config.yaml
norm: "layernorm"
norm_eps: 1e-05
positions: "rope"
rope_fraction: 0.25
attn_scale: 0.177
init_std_down: 0.00316
init_out_by_depth: true
optimizer: "cautious_adamw"
beta1: 0.9
lr_head: 0.0142
schedule: "cos"
batch_tokens: 32768
doc_mask: true
z_loss: 1e-05
dataset: "wikipedia_en"
Each number is 128 + 24 x the weight over its row's rms, rounded and kept within 0 to 255. Layers, rows and columns count from 0. Numbers have three digits each. The size before them is the row's rms in percent of the matrix's.

# v: layer 4 attention value, 320x160, rms 0.0849, rows 316-319, columns 0-159
# o: layer 4 attention output (transposed), 320x160, rms 0.0907, rows 316-319, columns 0-159
# up: layer 4 MLP up, 640x160, rms 0.11, rows 0-15, columns 0-159
# down: layer 4 MLP down (transposed), 640x160, rms 0.099, rows 0-15, columns 0-159
v316 114:115035148142168149124114138136143163097142136129132120112114128087102132170090156127133093104094130121129144092143125115091129117147138129093188118151193123170118128122132132103157110103148117148115143151105159132075145124087147140118141134120162135112151161132134090110136148124123151118127155141158104090153105132078113129172123120116115118097129108141146113109168105145128133130149115133127147110114108118139122164175171140150102118093091110095140147078125178143129151132113138
o316 112:077115091114082107199096113111132110127127118119164126132123141150119129146149183117099162113108161123138103113179094117190152091140156138113078158176158127163094119120082130119107151178118115117119113086148103107175116168115147098136155133144110130148151130120126156144145123100127134141126111095152128168107136146148121118134085113095107120125090123102163154128129147122155114110103122098125161151124141137108137107117152145114156140083141095122136143134144135123142122082129106
v317 127:110066099163139133110157144169166152128089136149128109082078140090150121138116130131153107145129119117090154113115163103144104135157177089160185106156150139160143098118102145087169097167132146106127159114111137104092125129147154076106144124101148146113131137134124107119152128123113139092133146129151173131140156156130117103130164097134126110143132096126101096139166136164137120152138138103136140117118133155127129117178136167136107142117096094100139120092112123182120101124107149
o317 127:109108126115123169147126113147076109091122133129134090119129144148086123118127177122099183185142172091120136136161119115161132085134112168158085145131134130111076135126109134115098134179101164148084152107118127102138144135122135126099147094129110126103157151137167132163138129110134173115101108130154082124125126150128136098122122131078141138134101158152161141077149082138163083151126092133123156122123176132133137122136106161119146122109177112113140126147124153120112112142155135
v318 112:109146123129142136147138109127126081119130117115143115152096112154123131153142108149120115154132100159141154117118087151148133162121115084145116146065066114112145119099170134144151141142118149090129125142119153131134112131150120086120107073172116165141112142137109095113130136116102103120116110130135116144114105141119118147136107155119128097127090142119139094140096189131145148148125120143147147140180140140126150123091160135141126017130148136183170149149175095114124136125137102
o318 108:142153060142135114121129168147172125076116125148088112132188110123153149103115144138149102157162100120169137137131155104129120128121150135143120150103128138113152141107155107105152131100141149161111158109135144105119105127148134096134170130130145142088082164173141132125084108147117119122105135143109176113134157135122116165125147115162141151086113105116120134139151119085074152140164149137111118133099135108115154143095113101071143122127098096148107137093138104120098177081105123
v319 130:138125152144128137139110074115113119107150108144112114157148107111134113148158169123123098099118129143093100113079107134111132130113077135165083128148124117123092154173122159180138079127151096171117121145111098133131103147123123164125132131126111137129162124117119140160125119140129110126142106141131138104120121127159135127126080159123140185105139111147097175104108142154124102124125125172099112120098107080151123122127130097145162200128094210148119125116158080142139130160110120
o319 121:146133173120156097167100151101149128149085122131083102142127151106143123073104165093113118096130119154136167139122144153097163127123128116078157073094134107119155106129149136119101087189153066108154094121115133120137124105139139128136149124098158133167122104126102130124133136148133139141163125131145132126129153089157158140179142144176091136139101145146121105121132167093101107084115187120125138108120102176144137151122146110138119123146127129117153087122110129107151123118114150
up0 101:166160131132110132105110093087083104126068051127122166101121101136111114172099157147155145117134150146130142130127114116137169116166129106166121073123100130159168122144128123129133145140129096174120110154150114107132061137155136152160136160129091112143121097119146135137149128128133160110087108118113165107132132099149124175107146101148109137132157151143102165151099121125108126120120137073127124134086124154113154127164134119113116101130120136142121150123140156085133125135189125
down0 100:153128146094090115102121131093105169166147112122152142109100145149140099204165161105143120132159143140122080162101137160129093084127121103155123123117096152157089148099116154118176154118111139106092135143128149114123116109107154176110127121108118163077159135092100123122111123111108143171116148106133107095177125136125128113102114107160095181129132153101104129132128134150118131108107162138147090114134140096113147106138156150106154130114141092114183116102124134141138167142110133
up1 089:145115107123098124128131167125149156116119077190140148106094124115144156095124119144136105166141125125161132111076133111126132144115167122107135143119126127133094149098140131132140119091128167122116137084129151115115129144091169155138141114122195117117094138092164129116151130195117140151110140162141098147140109150091120139151102120050168148139133135127130096116147129117096147082108118137114131078091164161140124110145160122142161128067104141123140153104139121147118162129105128
down1 094:108131137123164110134131094124086090151117164075122106164138133145101097146143134095138149100112116141124130158174112134159121116157103123142130111163122143117158126131138136106119144152148101127142090165140095135143136120148100088125107125129076138138162108158100139158116141059123114083148106095123169109134142118157127119110152122210092116111126137128140144128114143130163111167137157121149133179156083082098152139090098133117109135175122102150123101156127131135148101099147131
up2 097:114105190168149092106104116153138097113124158144142135160141144158153109109124138152141123137155123137141136135167165104135124122136115089124126136121125114115084082125147108115101152086147121090133120080092138143132118136124132101101164145105182172114105147143153188124136148163088104135127093141150070113133113121128085135114117124122136147128082130168137110127157116133142130080149117129103160146078111155149126130165186129158155124082124128123121148121107106117163156128103154
down2 098:130096065116113132142172129098150147162110133141131121081117144114080153134116120104125156120097152125117127120101093138151136149119118159134133141109150108119161145130098145151128115173114141164120125189155126137127131116143110153150093088123054078117193124141126091145131101108112149106111126135125178125124141127119166099139141117114148136147147135076135118129081134130081116158107140130168101111184104108107147135117100123136122156135145130102144124132148165150087094123152159
up3 114:175115136144109116116151129127109165088122115121114173115128110118125135137114103131119093146115149150129154142148116109160121153117166116128160131131163092116144133062135115122098108110141114038128113164094172129126142165134103179096122107097100112160122101117117123086145164153122090124115138151109129093119115121114116143125182081150088141130132205144109098101131143132095123134148115122133165147113144142140114154158144143119109102136083168142109129160118143153140149119140136
down3 103:145095148148139107100182144103141095120120085161132122140144114127156094182136138088096117107089091097127140154152132096126143144186091130116141169126170130109109113108136100125091143125108121153141110123107131120117119121132111136116136130175131117144113140144133131102118126107111151119121150124113145099073165117122134128153137100100118095116148112166126146147159079112107128107176136181072135124076155139122126103147116108173103098132140114115124142173132161112163162183143139
up4 089:129096091121114088135152148166108147118139113133135131137090177079119160107173075074154143167129152103122109139131119125140123119121138144113139126065109133136106111102091099086152162179135097122064113130143135183099137101133155106144162116121147169141128099119118123133113123150114170123122112157099146110122112134118145149147150135171106117114112079084165138149126139130112144138146129103138155134097187105128131118127158139118173103148160123117142147128111157103131113125127108
down4 103:110141133107141124115106123090140121147106141137139128103139079173136110140096183173087119106129119164128134112132132134099135131143130109133106110187147118128135157147173169157100112068126148155195162132122135070136109167110124156120101138134100083129133174142168148136137137099135070120123153101127102154130141125127119128114109118069148130143135170170099135103132131101151092119126127149134085110126082141120129131137108121146071143106104137129123104114144106148127123124132163
up5 098:136141133116072093138132117143112121131139112133137124126123132165115142123187111183149140133113170143112113141174140148128146121166153122124144117116108145125156169145133108136119121121146118075116132106135119163100157132067163139156130105177081109113142156138156148115128096090149157121143107119124104129124100104142109129130118114129120118117108125109160170094126106151080150179120102098134071138094161119094083139112192147159145147122110092127118141141137148179090109139105134
down5 099:115136118130188167131120108113133136142123140138116130113132135108132111128076128098117119149137109097158141136046094121123112148126087126144131133150121108140076105114121158099133150125105139203149141159114099097159118128185107119126134155099147142144113122115083139146111173149137092119087136118128130113133146143125154167143147126125144159157148116154098101156114130104128114097150138160102193098147086132152146093151082125096086118134131131132132109141126123098164156155163124
up6 090:119128098098140101128138166145120140150127097107125173153136179115108116116131055090130121129150145125168118091141162140119151123104115174118137135102106096150145137112139125158158130159111126138118113122130131151144181138128120106141152129146143121157103078108138096144147161180093130146113118117126086119118134117155146131165160118112085107072074091112122140140130160158086151153119128110158170099098136132094125170133124158133119140089145154162127113093101103093136107114151130
down6 088:151118147152120141111111082117135121102115143156142097099119097150138139118128211164129130117083116131099129146105091115149105113172161083141137113157135146116106111133134145100089128095142140109126119142104117089117071131130147159119103118096106126100137168156141169124130103051153128114139155133144173143149108140109135133098102139142180149169152152136136116124133118107170116094126144125121059147132131135167142113129142096124140117162127107115121142152156161159122139165120113
up7 095:118079069156149068124123137153125136110120121133133121100149140095105135142170108152146122138093123137155164123116114144126111141141102066150127124109115100123098167155143167096147145113111155119132142138126124141149155136165123179147122128186115152135163118144136143127181105123128137101116124079170125119109110114108126140139119073104104075088128130164143114145153100150120104095104110130143120109160111141163161137174129102151153158143117125141091131091152120096106116164149106
down7 086:160166154125127169118111105113132108162167106115121128139095097157128121119071147159133136096161139126098097135121137119133185118100143205129121118139118130141168095102125110163135139138151085115138131109110127128120120124116164117123143131091130102085120130122121133109065170153090116140106131176121127161127146115137124096116129219124169164143138100090130130085106121093127165127175136101121109128119113129116105106101115166111147142115121117145169126157133120138127124133118151
up8 082:155108097130087164160143184093113128160144132130082155104118078140134175125164118133124127133134168138125150139120138118132097132133142096156143143164123065090155058141117140060093120102093133160130104151125131106115088109151143098097125139095146129098148087089161153134134131134139127131113145122103184146175112159122150120141105096107107146100134138129117097125106180103143136112123141132136125150124121124114145085115156157100121137132141147092103124138132114151154139131130125
down8 080:111119161116158100100103068172113151086112144146143124129132160107137073145103136139151105099118108155114103138133121134115162141134095158128140107089152191165104182126116119175137139136165127096114152105127118144170163140104109135158154140160111133148118159166088107118119138097105123134153132113141066100120119113098099148123164146162164113156108111092124153126140074154122132135126107123115144101136132130127124186120078106142116098135109127148160119116126116103111126108146132
up9 121:117118135134120123107130154118124126124104110150124150128159130155116121140112129149133138121165167137148090161130090107103119104145121132176122086134096108132133095125124091114134132136094151137140128175110127106117132156108110167114121101120157088107098159148149184127121140132118109122070107120131157114143100119116104161165198083094153124091106102150121089118121160137098093072192110161134140150152119134164109122114133135155105161143096181154124148148114100165136154132150138
down9 124:137116157140115156125075109087076143151132130160141126118097119151118132080142118133134129128115160107123133107153133142135127129109107111184142123149155109143127124163153131118089103107168107156248124127091140100126107140136145086183118163144091145138088117125145130138154119153128103115142112111127133165141115086129118112098115130109127125134134162172088173121161074123114107147142129121129132154134130105139146189132127105127118136124113136142085105107139145101131117129153124
up10 083:156139153132101092112117088098106106090101092181152156111108081148146085112147129098154137121143148148140115143164115088142149140172092111132167083165121154107124172131129103155143120118158128098085102176116143136123154142139144146110145143126151151111108153126130119111154148166140132103111084134132117158078089116139116117137112132105130117114152143152118182122105121140087095118145164113125140167119138149134146120126164130146133144085122132130124138128151072126127123195155157
down10 088:199125160135109093111111072117141131104120102159138154122131091123156083105128120086143133113156127127142126127163124082151173141146073126143151100184125152131140140137153118127144103102180133107009105151110129134137163116157136145122152138136149125120095157139117124102151135139130131102112113126136114139079116112142119124129105113106144110118152136161090164123113105134128106120149153122124135175117137135141126134127171117138150144108106115117107139134129089136109136166125163
up11 093:104129106147145122108108158145102126145107139127117170081095118109161090120105135132136109105133104133104129116126130108153127123159147141153205140171087124167130128114110114168103110107102116104122127126145112146158122164088095137139115145156131113130134125105143117140133134152157118140105123094153121133133113112136104076136133136140135111127131148145165147168093175128083141049110145114179149093145148178140145112165158171091139111135137144148076104150132091129123092119161121
down11 097:129118118131108105153129122112162133106123133141120087144147127125116142113157118114138164148132169118117136150154124142099116117091097112107048122106173127082145151124161137103152169137155167175149132104108139102101119123173184127112125116079135133126104107148098110105128132107108131096145105158116138148117144134124126170104136109132105152119121125135089128086160092115178127161155108141085098145149132092132104149109119094162137140083097117119157180130103177132138159147105145
up12 092:111117086180123124123111140112138150109127116170149161133102137153158143114093144091151135117174134158130159097114120111133134133151126112110179124110126115136125174151143106166136152140128108118141137144139118134098122183168171131113146136159141177106120092123129134106102129111083107119139118146070108141132130114132086128106091127165108151128148141135067143149133106130137108108147119115126151117119107113122154119166121087115129134104210159129088125137132123082175153114149181
down12 097:134137149092140128115135087132096102160135148088118096121141129122112114164135162160103139109072140107133119157157161131142131090133123155141069154130086126124128084118110159102108124149132133148101137110128110142139137075084110126163127115120136099147163173127124135157141132130161139134113149109204132114147116141131204120135168114088131132105117132122164120126121164113131151138104117104093106137128161139165126095119145144135103150120057114144160162108126119179103119140121114
up13 089:170151129140085088104086095135105113095121093133123137095111117124132101114122133134141143121160130141162128143149134101124151111153093123126159110116113123142146120140142125119120141084147144132081105180096163158125120152127155136087145162106161134132120135125115148133143184156137142114069094099187126113123081081106141124101130119120152132104132158168097176136098117082103123125124137135134153145088149163140130121166160115174113160094086155155107151143130131125123099153148146
down13 099:189145118147103089105076081149125105116146107128140124120114100121151086134108103144137138101144139132137144121145124091148164131181111133138141105143130127139166085121160116092146121080143126143053113186099152138129129143142133167076158144122155129153145127124130144126135191122128163142080094107163090100104104097119141104130123106104135143122132161171111139133119089104118128131118151121121138131111152164145104140143146125154151161121082129142101150125117139129107092148131158
up14 114:165109178176131078137134094120141153134111126117109168140118140140136101116137131152145161136130156100150134145131139127093121113110070112167100056114125107136108113107126088100126084149150142112125094178087148131140141106138138173158134124135132103117102142137125114086142141127120123111063128118122108112132143108139119155107129141109094110072128165137101112129061143129149096097127133140145111162137124117171145175166124166168133150117099133149145128126147119137125129170152132
down14 118:102141071123126166146145137136103130119163142103149107107117094119116127078128120144125121139155104176125110116109129130165113131116174142098144173141142159123138151137138153156138169112127127127181159078154114146129098158120130079110108142145129147153151108122127151145138120166094133171179102155136154103111107134084153103104127141154133129149106106116124164124151126139130150162113091124093126127122147143114147076136141115058149073110142126127094148105110117101137121064117123
up15 079:122128085138124086137110139088137131117109139107158140074130096114144117147104193145145129131124081142096164119133154127162085148130123040109149164089108138128114063139115136129149131172120115145148141139145128118143129096117109098145126150146118147084164102152157158126126135112166125128145120154117109130133123121137131142069102134147139121124091166155144126124062138082141122131130102128139136117126110148127140107147158091136127145157091142108116148164116136119136128089140076
down15 078:134124147124138140123145126157097136134149123169109120153111155132120161090162059108130128114113162136160078144146123114076147098113142173150117093167154125145145181116128129147094124084141141099109120115086108143123130179121168141109141108120144088151090166094122088119127113144122138108101149109122126120117136123101119121176165150090118148123188089107110132130163083152097119162148157137111120125128136099139114151123093149134138113096160108144144112104137111131121125169108165